Part of a small language model's weights: biases.
Each number is 128 + 24 x the weight over the matrix's rms, rounded and kept within 0 to 255. Layers, rows and columns count from 0. Numbers have three digits each.

# layer 7 MLP up, 1280x320, rms 0.0413, rows 561-727, columns 40-79
161083147162149120119127127140117116114099160137125097171130083132073101152143118095101120153111113133111143125115101134
133117131129105137133143142161119179122145151194150131111094135132103167131152064118081133170146102156124104120101147123
171095139090118101099156122129078195130113127157150120085110122087100099154092078109085145112075159070127165119133182162
134111140185090130132118142131115142130152109162151140143115129135065142119134099181132143110116110152135168100157118115
115170146172102105119134123132087136066111125163169111185140158117106153200139115148154129111120123098117178139143112121
075175141120123163144138163160147100119111108131153090131131168126123155133181116128165131129146093105123106103103131129
114091130130100132155163163186094101129080102111139131124130137128145108075128130102172139130098089159094137088144132108
124152180074148125065114105102120119110149158132106161118135126121090124175130141081108161140173162165097125152119120098
100163139095141151124097164096121111127135119119128090147130146142134139089161096129126092135151158117103112111130085182
096118150162120161078110129130191123117140142120112103119126126072138096162109145154136103114166150156140092127173120150
140138182070165079133147106148141151137118100105157128150092139134146136134139104124112172125117124119114149152139158087
155154145099129092145155144122123133147140113105140121107114127143123101101120111127136137147149148145135135143128170127
141112121142122157125101128136148143143084183145181110122135130082132119164129158121102117110143119137109146120125149139
174153131133166163157061143123131125137121132079111125131130134167132143145162136126122070151094149143156150140153114154
156115101166131122116150127126131162145120142128138132155120189133145110128130130166166174119101113122121130138103173112
132158145116151194178114150138141118146102134144097124107146179143107090084120125092118135154121120108095133158154143102
141126136140146163128098120132151121124163133116125177125083134056135152107123080128179158141146097120142103155175098127
157103123189147133134162134113126116091160169112105158104191143107112144127118115095147113149180148150175125114132135115
167124111138131152108124158132131109110127117074146136136150136129085148173166123110110123111121114126120142152136120126
099117114107120138115111088139108173111141118137138102160137123163112135155133099114117105109121083132153101107126131105
117151149118194139108093116128144134145170103124121103092117111123149132135162153164107126179142164166103180145138094097
113091172111156135133142135136174158166095126091148153086122145146131135161128124135110112141137131119145126160149101113
135127162149145162139156142128139150156149124130151110122146127139102135126125082149106155119122152103101145074119158135
122104102167091141156120186140110119090117079117119130176073122156133131094121113148095156118200086129119117160152118120
116122109106135123097185079100152158080121162154145147144122129118136092109149130171151110143157074118130136092126172089
134108123110108169143144083173148154159101142146146130104138145183126147130121126117113136132177154113116133142150168082
121136097137116108091115113088124155143113107136135094129111059122145103154140126108127138098174091138137103141158148123
148158154112194136117140116146129134139110118105137200185096148128100149142162122151134138102112142146115140102083174117
118119128090111124130144141147103136121143121145131140085088130100106138136117109123072144115116087109101131101163146142
099109139183098156107165117097162135159150170171124122145117122132123144161145126148108100136148109137136142144112112148
085103101129161134147147147135117169146137134132109139127133093117105110157135090121096117171110108134097081167172161113
094122107117140138088155173140131146152129129134137128118131127111112150149180131112117150160184182109109142146170115139
150138091100067097125160100145108099130110090153115138143124130149090172146176106126101136110103131165146098146168139166
102132110158131139134117124102117096120158129143105129083095120144159101112168102115129136114097159137145086160136126118
137124102114119134102144102155111169104168149164147126133137125102133138106122111150102174141120124104115149182160091086
118151154145107111139114111119119099119088142130158150124135179143138135145138133155188129111193129144132143139135170159
155135080150122188193128104162147113119115134150133109121135126081161097156122135072126109134148065138116135085114118161
097135140187133094155099124134130136121162117086134132134137101129109164149140123166114139171114154111146111083110160110
133109086135118117113153132169112175143145114099069124136134152084122181195099121159113156121153136113085138127121128124
135131160142083148126116134103152167128127115132095095100148173132153143125131133072152108153117148094139153132089115063
138121101105133142129082128132154147115143092124093111139168138154091129109133121132061124080126130107139095156126125103
081088135128133112128131087105129154115125086135113167118107135130109139166162112156133145147144137093098113143126101147
147155152111151136113198119098111149119178150116111093107135136134146118123082142099130120183112125142121120155168122132
141103157163117089088120099155183125130142139121154126145161107150091138160085121107130107128126129142128156107109159156
077132136130121131171111132107119132078129141132138144126141121169150126093120126107114139147095161148133127131131114135
094128139108177119107092162118118111156099128124122093113100110112090109098133106096078134151152101097152135179094117112
122126138140128070160125110126129111089073098180111170120169138146159111140101150118159140112142108120119138116125138128
106144138104165111129138144182111120124137095166135126121161128165167106151120137133098131098107145148138091133126160115
133136167109130091123144115128120140107116139132136073108127137180147118122110116127091118101101172138125126108113134116
109109144135100160079118135144171134117141143124133103106153094142157132168147104114140108128115110142126152146144159166
164107105143175102123145129162110123138134165102131152141151133121132089110093169094131104130127162112099132142145105113
154147172117116138163125089110157166132108189140116121151170125116094114089124124111142135163156137141157150126163113136
138133106146144153121149129115114130129145129111139096117125149136097120101136174180103123119115120177119137066132104174
146146127047135114171168112189127149131113069117103124140154128110119112165161147094152154128130122149137161134122083113
139143147120086131162099139130131125160124156127133147123093152156150134148101122098133134090150117132149113136131131155
102107153122115116114132094159155151127120133100145154169131115108089141119133097142133118151137116174111113128117136152
129144137154130145141141134118091100107127126135138125139128160117170115164114150103157111081107112094090136180168157103
162117113098113147152155121158127122139121164070104154146148142118148149122147134143177141124140183127140170115118126132
096145111134164103082181149098144148117143092148109122142130134127152117122180111108099149118181109125100151153118131148
157101146181138136106183112095125113122107131152125127127072114086136107173111124174104121111128150126138105100150114119
138104149143113159114150171132091161106135095138111100085132166143105114144133124161119116109108157154147137147117132139
132105143169135146133127141107154151125171135169136121123128139159122078164145108131156130132109157152135151121156111102
111132125122099122146154105110152123130123121140169120082120094132123129147126171135151161182144147116125147124115115120
104105165128140076144120067131128143109148151116103149110102101129167154109100138116101149131101119088144135120104125119
153111142096127133131142113155079140083136106147103092142142141129149132126132157165154151133111131143106117145125118170
134178126094134164150112125148117098119078139166168147122091131143136123107155156170139132123138144106082158093170166169
100121123145115128099142133139114142118102132136130143095144134150117109099119115158119140123168128082140173080139145176
122109139115118122102161119116096102133086122125186157136148118066157075133130154066165180117115155098122116139114122115
149125181100152137126125134151161112070139109086138076128102168091157113146075099115113112151128152144081137129132150146
157163118117142108134125095086163102120114152141101133167097122123120130138146139111135111181150111129141081095123114110
128100168136096186125163136166111117150147122169134155129114143161132125071154145194125146139132098136163191157148124123
147094131113132114075160124142127137093108126133122141128103180126078162094157117138108149118151156111160137150110114103
107122125133086111130125132162144086135111092129126143158166116137081140166140160104116144151124147110160149141152119107
131124141114124159138158117130172069167110092114157149165119142149115132083158122119138128085121129146138133089095186148
148153201144123141051135148154130090175155118091162097167121077082143158151114123150107108172144145153165182181093143151
154136087145091120128133106141119109094105119121154139176131171125109181117101086134143155110109111115126126127170103115
118100121153118152143094160159105140103119113129132115104141120109138141162124142107139141138128131120131152153156101099
169146111110149129170127112164144144139080148087112138142123095135069096138102092118071099118114162111131100113125119116
140149139150100109133144131129138079146106185161122110133168159126103136095124124152131133144121150127082127164070129120
154164131123117114130117171108154130156131105150118165089135123143120184131093118143128146113081134130111129086142149087
136105134146137129150106135116082156105072170127129109129126114111113090093098156156148080098154130143135131150125133102
105071141138145160129179137109127125150104095138116093106147171141117134108113107148127124138103104128138142158114146128
104134102127102165110140131122110082162149133106106112141131107150164105119094110142125113158140127145151173128120221144
138147119134105115157133113142156135151136112116091125124144114162149141130074115113080103142140168122137142104115098080
106144131175081136148100156192141169100127096098166133124099102148131140143149125105088154127162092098137136109134111105
128124157135114149121153133134124126066130172144130121163127100161105146143138139128116130134149118062128150125126141110
120175111136120099108126119141139176118129104145130090092082171073140161119106137137138160087146195136121143137131166120
137134166114119123082066148144115116131115122172177102135136084108075103101162135146113108134095123109162164150174096088
103133112114141139127173119141151127101134120135144113134182175122123155133151162138103088113150113164126141155126093103
122115144122141144179191147104179103101106104197082093129167134164091138123133139128114088111120165131153117117099121121
126123146092164107117158151152117150138166147152124123137088134148099089168126133138150102161072172147130130092143136132
151109121151113112129153130126127154141143112143135096106133120126114099080131113148120109143202172129166126164101121135
105160109140169141113126145128197111161109132152189140123132135170117155105137151111125132081124102119124137124140118103
096153109125153180124150135167066138089118106154066124158135168101101097141129105122106102149162089137094095131143129133
178109130137141168158138116175072137105122099155124139133125107152159158143167140160141103123130121097135171143111175157
145203102137121136100144145126156145124155163124181092181101148136089176116160128122151115091123127144139075139128121097
099133135135119122120102112130145118104124195090142148108137119103132141150118108117120136101127135129135108138125139087
148151160118129180152115132103128091155130089140151148130091116128150125093121131118145174166144099126136116169124103167
111113136153133084120181130092104113100120156131111088133115125146134105105104128123116121118111152123132139161114149097
159100071149107138152132111127107123114138104150136130095182080163152106146130142106107093152173121111168122140124148085
136112125128147113104159127122156158126086100137112144111171134089116123142092132154148108112074143168118107143138129131
122152107099120121167115137134112136140120100167145114136133135118104128122134144165146123086170145118173171134111180135
141137077173135133116062123140116126157115148156182126108124147147138107108144128119119169097139123133176150113135142118
137154188117097145122130143125115168101162126077170131125101160137154125140114128143097118135129171139142123147138168143
139095120119126137159197128140107129126124094096131154138134099131159128113147117119064141154143141131108134126091143137
128098117131135135126110121179124124149146115114163116094082121126169102142117117089143111133134132190141130098120124133
125150124130107170162117147196154132161143169109142145108146107109094123126123106164150108091092129186163132154122152124
113083164175114101133123154112135130104146118110148150104136151112160142132145123126104150118120150101110127132093119150
103086155099083148101114099130150184154085099106118110137137121131167120130097118108105146108104078119142134152128112118
117123127164111135083146090140132158081171143105155119164117121154096114094139159124122094077090105087119150115112107130
128113139098174155116161115121139119124106143110139116131113132124101132154146183121131090084136133187123143159158131128
134148137142112122103115176095171090134125172100148136145139134138093092100117153179127100115129120134110162131124117086
140158144112105140079123150104150102144107136124110083089161159128132142137131105080100103079137181112158105131189144115
109132139115144129103129143130154123142111110137124150127174124147150093133128128097121131130127123166110124139138102091
151119096108085159111112080139119169111106129135135093142142155128120147131136167133123122105094140135136136146132134147
119118090149095106103085172103155128102097138120132121118103097142138080124127077179100163154123133072109138147162134139
118115114111133127119122102116119115113153149153158165103148121174126153124108135156104112180117142123143150144104128094
096129115127112143148101104123191152144125084140087109149102145101128129133103143141081109092174144097086104180150130146
118133133151097119136091097139118147126153169155122060159159134098110139121135107113170124108116089093119132100154165157
157144141117111123114129160120126118146147127155149168149106122103089147154138142099153101144132155090122112147122149117
119107091164120131143116154150126132108145139113182134089151138099122098121105153085139137149122088158107121155134145117
116095122101103142149114139160125141090165121122138112134144138102143161179143146125145134112114076129134115125106125117
107128062136167127133121144145088108148119138104102143129144136096131130112137134143139139116190094150130100101133177136
106134173123124152187092166102144112149088123102112141116140120144073125108137115150094131163177158147087155132105126114
124159112088115184101156123152083137130094098123144172103171114136121137163151164126121092126162162136123119141108168154
115113118133120169187140076132137115089147102113106151173110173126110119108149148134131120089091125149133092139105104168
110141133165117186141111128114112098096154087099139145157126129171133099138153102106078125155150119126131108064148115152
133060119107123120122115109142115115151138133145129138127134130136143175158119144157107132145120119113135137103166117155
113093134156141130147121128145143104131117078122159101153116122108146084106145100129097113136141105115110155131122086121
115134129102159088071161170142145127129088171144074157137118149100108109150080106108139138130115198140094103151129142094
114103141087134169098144120150151175153133102105173109113140097105123098067131133137131146122109106118127142147147146142
122106120160117130142144171090130115170108141110147101148092135125133142153122152136155099138111158131154162098132131161
112144164082129131123122115121167121137130132103095138105075124086115097152111142109120120097142141116140122156122149151
172143152092120201120114170153077112116103137120149115188121107096108124119173102137118118120122148179116124132115132166
114104162073159146101125086167093142090135069123128121110117127157171104118141153118101183135118141060090154123143128102
153092140125109150079146129132096129146116056115132122124151163159117102140120142113098140139126087175136146096107139146
127108125102154119137092140168105145149131146133150123121127120122097151155189099123131118113145168077148095120163081103
115124087128129130134125069169105109103113128124134137117141114163123103107153084146119137092136149134126102133071135115
104105133142113159135095127138120103141107135123142126118143107118146087126133113141115123161148123115109154163157117088
111151105129152142101132127137107114120123157139117166093116112081158108124128090099143131152087131115175142155118149149
158112157102143114126163134142146172099192141127124167093105096156114122170145176072098130084087126072166179133104108127
115106088132144127148114132161134147108164143105167169121110113177154173097142153107139140123116142121141168113124112132
132142105172138110106104108166112141103138134143165140106117158143141120132090129141144085115108106169127179130160148139
143089146154112138124138122127144129140143130149147160125108153118184133137153138158135112171086138125125073176122125136
136142160138114147162116084120134108132110126146151156070143139099113169118136100130160106143132099119143152092112129145
096133100143145159145086133142081153134139121137107139104133158120142110149133100146146135143104140138130142107147112155
125169160168075106149123151114150076153125122142099112117132100167102110113091178158131102119152129151118152134164117167
138108129095148085142137139146088091099122130108126112121122136156112164141162123111123146141123085099150168146115130107
124142134125154105132140078149127134117124110181150109111186140138150116151147133161132137148127141141144110121149118137
093126062126112106123086145114150121123157169149116133103130108137123096092116141136123116130114109118172157163160098145
111094120144077151117145085129100110124153149092161102143148098095117148077136159086130158123162160149071138141102083130
074163157133115103098117142129110114099088080111138122162116148150112174109153084113103108106100152128082104136135123142
126107174124166156086143109104162128154134121119157128114079112075125099117137077131119147138144127160098120151144141164
165108119124107157133102149123174145124121122123138128148103131114134155128127112118166116147182166158131147131122088126
116120119148112134115144152135124132143090093134111115121150159140125164170114096090134131119149114121152069125113146135
109119157144152132098160123091105138145142122108141150106128091121068142150218157123099152161086144095115125114132143103
136141135137135147117083106155141139118131155133134098135085142122117099110119109156123104098135125142124180132133141122
109133116136111087129120141093083177136143117132169132135148151134143103129105143102095084143117084162173150131122147094
143086126160092084121140149162150175106088124127141122062106138121122158170142086144120153107163139121155120113137071101
117130182136156129168124166182152136151112126146134092104130130074142131157116130119150142158151166123130160143091132131
087153160123095110093127087120104132183151150111112106119135121147112134144131076103094102137090120101142158155117160141
155126091141154141142136142160131092120122133167154124108108189174183119152104151121140123110146125128139133172109138116
146150113115132136113117142153143158125126154129096121128145147100130127134116160126136102073141144172125150201145131113
077099114120162142137140138144146138140143104108161109135102130140077084159152102132125166142118085102145124111145134115
133116143092116172109131132102104146099119159141106141113104150120139119141113126119118128125136129151129146117160177097
109166086148133095100145146093083118126146111138180118100104151102088134154135101115099127161142094108128133128135148070
121176167135123153146155124067091119120140139099187120119160138115079162116161120129135133097127136100145212081100182091
# layer 7 MLP down (transposed), 1280x320, rms 0.0413, rows 561-727, columns 40-79
113131121103106101113162144118101139144129112151162134156119151103132095127105138138154168133153150117105089117097101064
138153115139079166127148091114111159099141131180138128151127144133130109141158082116107121135093136108174162162142115111
125143115090117153130134156129111133134117147156158145143148133129136153171140145119119109113134130112146141148129104118
174146089102149106143140183101123114170116145109146103131103109127158118181145183129105113115168149118055119147137132141
125098161137107128107120118115126122126100137092137118150142145126133162103168114145125102133132113127132153090111155113
124119135114144103079094106150118154119153121103165153098093118123137144100134131111114102145120144129111125141130079134
126129131133111108134138161120102104118106132142151095126130106104139141166116115111133128124159135124098108128132112126
147119137105111067156090092142088136113084142139081139111135120168103133127142113113135129157111120114144100067195084101
131133158109126145124116119133153111135093113124131129124116125134171165110158145148101150134109130113122148126102133126
132135123110111149154116125134112103148142133085114161104130096195102118064106127166147106174139107091084163166137132060
106105082105169201139146155127104131127114161143131120137123096135166186158106140129108166139141150147108154143134136125
098122127164128154128096145127114095110127151150127150127107122167092141149148121165110163139100119108116141070100153112
132145072126105101148099155157142119104121116148147116136122125131095108106105115090102090114138192102231083105143125137
082155085135087118131171150137144149145124118150136131137125097136086105134092122164106125101121100106084160135102140125
108171123097162142119134184099123119119123135108082123121089146125092155132088136091118138115097130073125136076158136142
094137127121130133122148120124143124118122130164179155107072118144143130140146116117157110117152133071158116115120120182
120129079135130078147112111127097137166124152148147140126161135150103116127150159142126142079155137157043126160101136115
110145155107119102133122092105156139127127145099094123134169146152122150164100146122119136111108110138171129142116114133
135121125135099173100106151107114150120119127143155087142092156186135153106105126140082088125126107136158090100106133086
197168142098191135125185121151087110154066125162104124127092119149144129103169112107111139157129098178151124088152095143
141093094144139152145190154073128123109110163146130107098122132120107132099139162098102163160100141125197116104129117133
126149115160091139115065113129098149095121117136099141097157096121127137156126146093153183164106091095110134087121139119
133113144102142115150109123070116102155141131092163141164115131095139099102122071112137138144146134123126085166112108136
115113128089100101107078109115181156125102143107145085174146127128094191136142127106103080100107125154144146154123170141
117124113144132119150143137140089096158150112119134125123152152127187137116119100132121125132164148118130099149149084136
125077100145150113128090142130100104135154132131106067144154136119098104140128118190103136126101091141134158093156112159
132129100126167116122119101150091141119152080103108127111095133114141091154182112136134114126143160130099132093064138133
163118155132106148144106165138181109119119095116145059140144117112124131097104126121158110108135123134105135107125107143
102141101107152159152133107121127139127104139089088113150094162099127079151101151134150146151102118121105123137118113130
174141105105115097125105124143152087167119148105145049095106143163129128103177134168050132145125132121137143138137182122
133098128120128134147151095143148151107141178127146158121098161092106094104082142141158121114144153123101131122074116194
138125160113181128122123124142119111165159081137153133116111054117155168103124119115169126124064114140131133149123137113
102131107127176119125143081110129100154146106134152133114118137118143102139121159090144112140167138150114169171125091091
141095093150127123134134159123118137118119123074142108157165115129124119171114105140116097127134101145099161123118116118
136117159102113113160110139136117134125081143138090131097126107111135112104121123107140085137148137137078130109142116152
144118109119139161117118131148113102114090105144132116094163123126172105122137124171112151168111105145126114155117189120
145145109092118079087163152126147126091106078152089123114109155166084123083083143173116133147118102109101090132101111162
107119099091103149174133125107116119132107133131102128134119108129111124086119127119137189111090110168111109107125123134
077170153155141116126132142088138139115119139096144178096145118131149114082130128116151133116125134094103166122169108129
122127183121113140157116090144119126116158132095098157113110105108118155118124127098122117125186131144139145103131139115
127129136134100117140151141148107154122091161131166133121121107134174120190134119127153124143120104140137145115141128098
093099113134120109132085133127113095122127160144127130110139125148166149150119108075102138104164150145133165103098143111
102100142104159144120104163135109114144117115122101149142140112117131110156107131150184151132098100113135159098118129162
111113138133106142167100107151145162148130087081109131147103135152097120132138153142153109168135165121110082114105102168
171106137129124117148143148160116135176107116130146161118110144107097140136114149147112119112108095154118137155156140098
157146128129138160128126071109138158134092157146086085129106110154140143120134145185147142104121122127114105108093111109
132140149088135113128129174153134122163133125135131115148103146100144156125112126117125073149116139130141112112107154136
107102130130123132166104130111150146126122176137124150137107171139104149139126102152125127085148152131136146127125106128
116052121126202095094109119156113130118147155159139161083119134147100166140132133132135166111110142144089123137126144108
133158090119203167192187116093174103139175107130102149134113130112149109119112125131155110136127131109143126165162083118
119143096138139111161121110086174122155137137119128146156134117106119132099114141094133084153107114099089153109134180121
145160105158173112137140118111099150148126118134169152105134127138132135189123121114108125149112091162090155162112167136
159101117131151112130121094170108163113151138146109163113150160099154158169153105109149155156083093128142123088131141105
061125136123159092174159145115134093085075128123180124131116106143089178087146109128118156130084133123149164145120172111
091143125079166160136186127089109134109155149138141095146137147136082109115139131147087093179110098140118134135153161090
161169112081122195095174121096088123133117140120126113092118130147111128128090091114126088184129150118093132126089113095
122084146122126115138125145124157118097116122134133129094138104120131100153093148125147141150136138169107114131086156164
106131124136126159107128146124110131134132109144102144158121090133096129125153122147152129154137105128103144124151146176
138078110132079149146080130115150137106102129164136092109086119125104074088148139129088143112159118128126101150143133107
115161137129122131173110116093089090156162091139106119144152160172050171079155118158132127107112124145070100128154102126
116184152108117148102115116108075118143178136132122123148151103111107115109155186133135126152155096156123092121108115085
130084151133119113114151113114142140132141133144131169096141124152141140092139139106110106148119178149120134144185161127
095148134105102100133076166144107142122122131128109155130154160129111133156098143132154093121147114184096140144139137139
123105167157157107082150128149121124082133114155138130142103120180105130115115112131125120098127095129138120090155124115
144107143143117110116088119118165131071128174128188123117105120141106111145131135117076108140121128115167131117124183142
118139088113110149130122141105139097138110123112113142130140140101171139115117121119180149136112153101115085177115105141
104077153163126119166132128132126100165195139163130140134114106160119126138127117138133159136091149121096100148133131116
154111118130122173134161099132124171153147097117100154138140135164101118133125103151128139148121096140124135163122116118
131125131157152138117145137159091109146119099104102134120132096131117149119143138124130165099173101110159104142096141114
110085102130117125125118106118133134120102135123135130100113158149132120101126119154109123126133146117131141147142129166
110140138109149122124179142154136123149135121136154126131122060115086157089112194093140126137138129124168126180101110095
155145139111146086117144090115158122190139099144166130100143133167134108158092158081174124149141160128087142121147143155
110128132097137168148105077129102149118117117119135092112126110136129131117154109113160137139146137117161134175140102129
150156120164112138136113137129087136164149129110116132108099130088121139096148123166132143119092114108112125191075109113
102095118157165135143131125133131139138146101136136108132111127140200105117072166096122134160115135110118113098115150113
092139126107114079157098140110119114119123131147149098166105116105101094135135151122093105136128118141140167142149140146
111113123091143076128123136124133071110142094137134109109124112146176142123164152133143118103135110117138102123147160101
097124134128152144150173125125112134167140171130140105140183133115147112128096065148133145121149140136150131135108139135
144089134138116158111143115114074127112127103136099112100170153107140130154146140136130100148110108122114127155139137139
162128117149140133071125137120102131158115188125147138145099177127182106161134126104171139130093145149124087123099141106
132114153093134183101163162149122124152136099152148138174169117153126140090148121125074153132104136131113166119136095112
113132113118119157142169106126112178157140119084089152146094134137123127152181093114152144139140151139123169135103104131
057193132175123126119131135096135143116124106167113119120154118120143139141154156155126170117114114116083148129092128107
097151162131165169102129152120137133118125101174157154109104144120136139124160095173137154124103086145116119146114167120
103124132100116111145115134103111102143092086166122090114111118166115139113137099129130135183133144140112138137126126189
143154124122125140160158156126174119163142133090137120130120130110143110112103122160144096137163123201165142108091117159
146118117119113135081158146127150092181146039114176140148177161121117139139140154173128104118122119136082146150106124138
160148124124103134110139163122110151150140173065138131137114168147159147106149097133138146104145137134113123144113155129
105148147115136102123137123127111112098136142160123124150141121141106108143109169106108101128128126136115143089149113139
138128094152122164126127119110141120154146147080129114130132120142150154143100167118141121107114147111072163088147139134
157143133172148129149104121102121131125105174146131117135128111068162120154121167130135125118131155115140140123121133171
158136119104044163150079101100155142156126124138119114141136111112108171127112131129143116095125156086149157110125095121
159156154127090106119122148149094162093131093089105145116158138152168156125131126093121088105127138160102127086145140163
109085129140150121157107178126140089152147127124128153134115123174128106139094116142157078103108171101109126139118167152
137127139151121094110123119106152088102151131128140103115108094138103165068140149114164124138120140156147131131181118135
128102145116139113112120095142160124143114124104108118094158124091183151122145122125125117149131149087161145128135151143
108134119100124113095127106129142124149150134120133108128098126143105124146141166087137144132112129119140149114125106147
117128105122136151079145104110119144133136139119137158155138124134136131109075078129138097123101152125119127105111163136
136148157127139134116102147152152169171150116142097135162124144109122109147136117143161131168090141144144129163134145109
126111140149140132127127157085080117095166189121150103149176158129127118117180143096158082138094095150046121093135148126
132135098140114121134129150136145142161108120129131131117177166096134147139090091124104141136125116123092121100200103136
117099130167150120143134135135157105140143082108136174120175100117123133178185139138139098165124128161122177155131086122
107116159139117152142164090103144153110148115142157152133120073119136131144168124134134139160104087118121122141159133121
131124115121175140129100116170120106127163119172144116133066152129127124094162119112126134115127120102091103118125123136
125169137099123157112114089101157112131103142131112095111139138111111161122116116115128108122113145131122118146141168139
118116118145109113131138106094098119140109104113094093082153151142122118134122095147121132150154141127128105141121084131
119163114182153149139117123092118109104091118111150134133197152158136131107097122100077104119144138109110132108126110178
097175142163106131103133104138120140156091062116131105100166097135091137119120113175130127132155141135121152148082128139
157139138121102132113084123167140124059113114092098107084106144153128126147154097125140126102112120119143100182098146133
129101123109125156104149093125175086125101151161165133086121151148091113144141112173095155117169112153099162153104125148
169126124149148150101078154123142152152151088119077112091120136119107119101100144086092130157129133125145110075128134089
110153129153116109142108151145131176115145127121135136105165100101122118127137129165152166125120114139116172142135126110
143140155137180112122125137116126177126185109162086118146114108133137120162104105116151103144154103125102112129114166140
136140162115115146155127139128121111179173156145111119150110149142088141125145141136116136113134131114086094141131114186
094146176089143117159135169116144142129087160111137109115129126114132116148124117136138143139136106116132092099077136073
118119126073141079145170123146099152124145165103171106153165149094115129123136133129124079168126103144204108179115160142
160120127114150112140143105109108153131168106149131150119108145148130091109153104090181118161124151163102106125133115133
092157113134110161130110146153099094117101166119130123142140127174119116142133125131129118120175131128152154119096117137
131085091121146111176138127110130116117156140093116108103109194110154162159141139119132114159146099120129141166100095124
127138125105171158135140105096146113118123111110118130089084103152146163106148088133101138129127112136175135134073124167
138159082112151144092133100099127121135126084130151104155119103131100164126127136085123096132121141132126157093103136178
122121130084124138149151117133080161132126120114116152135153132147102151112161145161111156112105155151123159153148102104
120121100148144136095136155112180129140138084133126111158100106165078147176165113119106150125115127134110126128162136124
098132101106107113114111110134111151162138100179081085167105156148132132125173129125134140131122131052116133107149125176
157136151128110079146125140129101128085115132138108119125073130124138163110104114138131177176111099143176160146145107134
160143149175135078202172141121157092141101096078163163105141144127103124145144117158122168137150081112141178100153126104
115137145114145108145108118103121091132149158151135124096113130102099154128146106128162126137106147163167120096137185181
145144142144111121164109148114114149126160132094113152137147073123121134128134136094123138123117130111102101130113133089
108151142119121125100124100103112127126161151130119153130136172085121124118144155107116136116133168141099143121082133150
090099086152130131115115135168112113142127103126136101125099114076154100124125127111159138148118119125171099144140142109
130139154119143135102159119147135130116098091165125147130174106123084147113115131129133157123095119105111111118103138120
134112122157114125131101112120117105106137098125093148152120167155114099139113137126129112143075104116117164112103113112
105180130149140084116124092144101176139144149169124148154106094107151148142145149135117184107132087142156148077149161128
066129114163116139174134093095157130120170146118118124123143168113125110174130111132139131133121120134132129048149151153
113121143132109143129099159127163127099137162155135092152142181142097128152105114147117061092092129158152162158136158116
155109129106153119136114147123180127139119174109147095088154138139143176111142110150108168139121166138127142139127094139
119114103150144150179158108122120159126135099121151140129136105136135119144096138128134188144127143136103165148136141131
157120077130078118114134112119149161132128136089185159132143068046193172125108093115141138116184135098135094112096163126
181132145097150148141097100124114169114117073132150154110110100126126194130140135124125143174112122124113128123113096181
133136106104096151111164117122118094114159099113151110111115142147125130109152178134120161116135111107089098172157136124
076148135119094106187142093101202111168171107113119109128165126123136148092150103144142127092101094141146151124150157128
185117088094125128143080116150180154155155129121142165151089121114144095162136107127102138140114130155129129130127125097
150154107116152127124161140126152092144082107114138155103102141141106117130112104096150115093125100115118122118126131147
114123114111114120128140116154081173117120136157141103095126104167128123167125146145097144102168157129137164121110110150
123138152112150128088156153163150135101106124117138113135136111106123128097114145133123111165126114123094128131161061122
157129128092120123095157115183113177129103113154144126142141147126113134123139130093133145178176125124116118129125126109
183124178104099132090132172124105128112103121136132139086131123118091149175104136150162157147129096128079118127104138175
121095129127131160130147109145129129146125110126119161131123144138192104109141173130133132177100132134136106168162146098
119123144109107095082113127128114116080093110175099105172112136133121123165141109096087146114151150095147143123122122130
181161134127137127133171142152113129128118088119161119152073136126124128157126089121121141200105119117132115119160118110
146183125099141159131140140151129143112076110118116160125130130125141144151148120138105121134111074113162133113125114129
145122146103127092147103117154157134098126138114122168135151086122145123150103149143127107094132138174127153122121142119
097104110165150147140108091124147126156145192166155118126101124120125132152106153123154161129169107138122101121125149142
117126164117132131112121144133132113138054126129087092112154119153134117114147173161102126087112109158113157100117138145
149139146107164172169107111101145096120144186137102146142149144149169133063144119127109117110143144125118169108095128125
113109106139142131134157112141158139147124125139135107116101127154104134125171101125110129169180117156128157146139121153
088126121141134143094082123083132128118130144152109125142150104117126093142157112123147083113111149135092098145150138167
156112147133124170098147127150114161128177132084128103142116135157133098166160142096130139121139152115077096110123126114
118158107115113128174110160127090131131130111160114131112165118126105119196110157095144120153106095150166159112152143125
172191130129122096090129084101098116137114115090116123106143126122118114126128107144125116154115121114118088115159114120
140152095085150065134109152157171157124096130123128119138075164133147087168116124162130100140146117129161094141165123132
117145116118103115118131093132087154132148113129147127121111171152129101095162149117106111155164104105114109089160113157
135111110128122161170099105077134164139128098094085123118113177136154134160131139101178113147148089084103086114168117091
110104140159122157161142098101085112163140129132101147106142168113101143128151111157120148130157146174127099139182111139
131144137144148118104134147098093117166160125124130126089127179071106126131103081122152131139141132128109156118158117128
143111143122174107141150144118146158171123151161134133103112113130124136090140103137141146137132133092129138125122117102
166107137114118085176103152137168102138098110138118115117142162156168157137133133131131098145120152098092131147145123156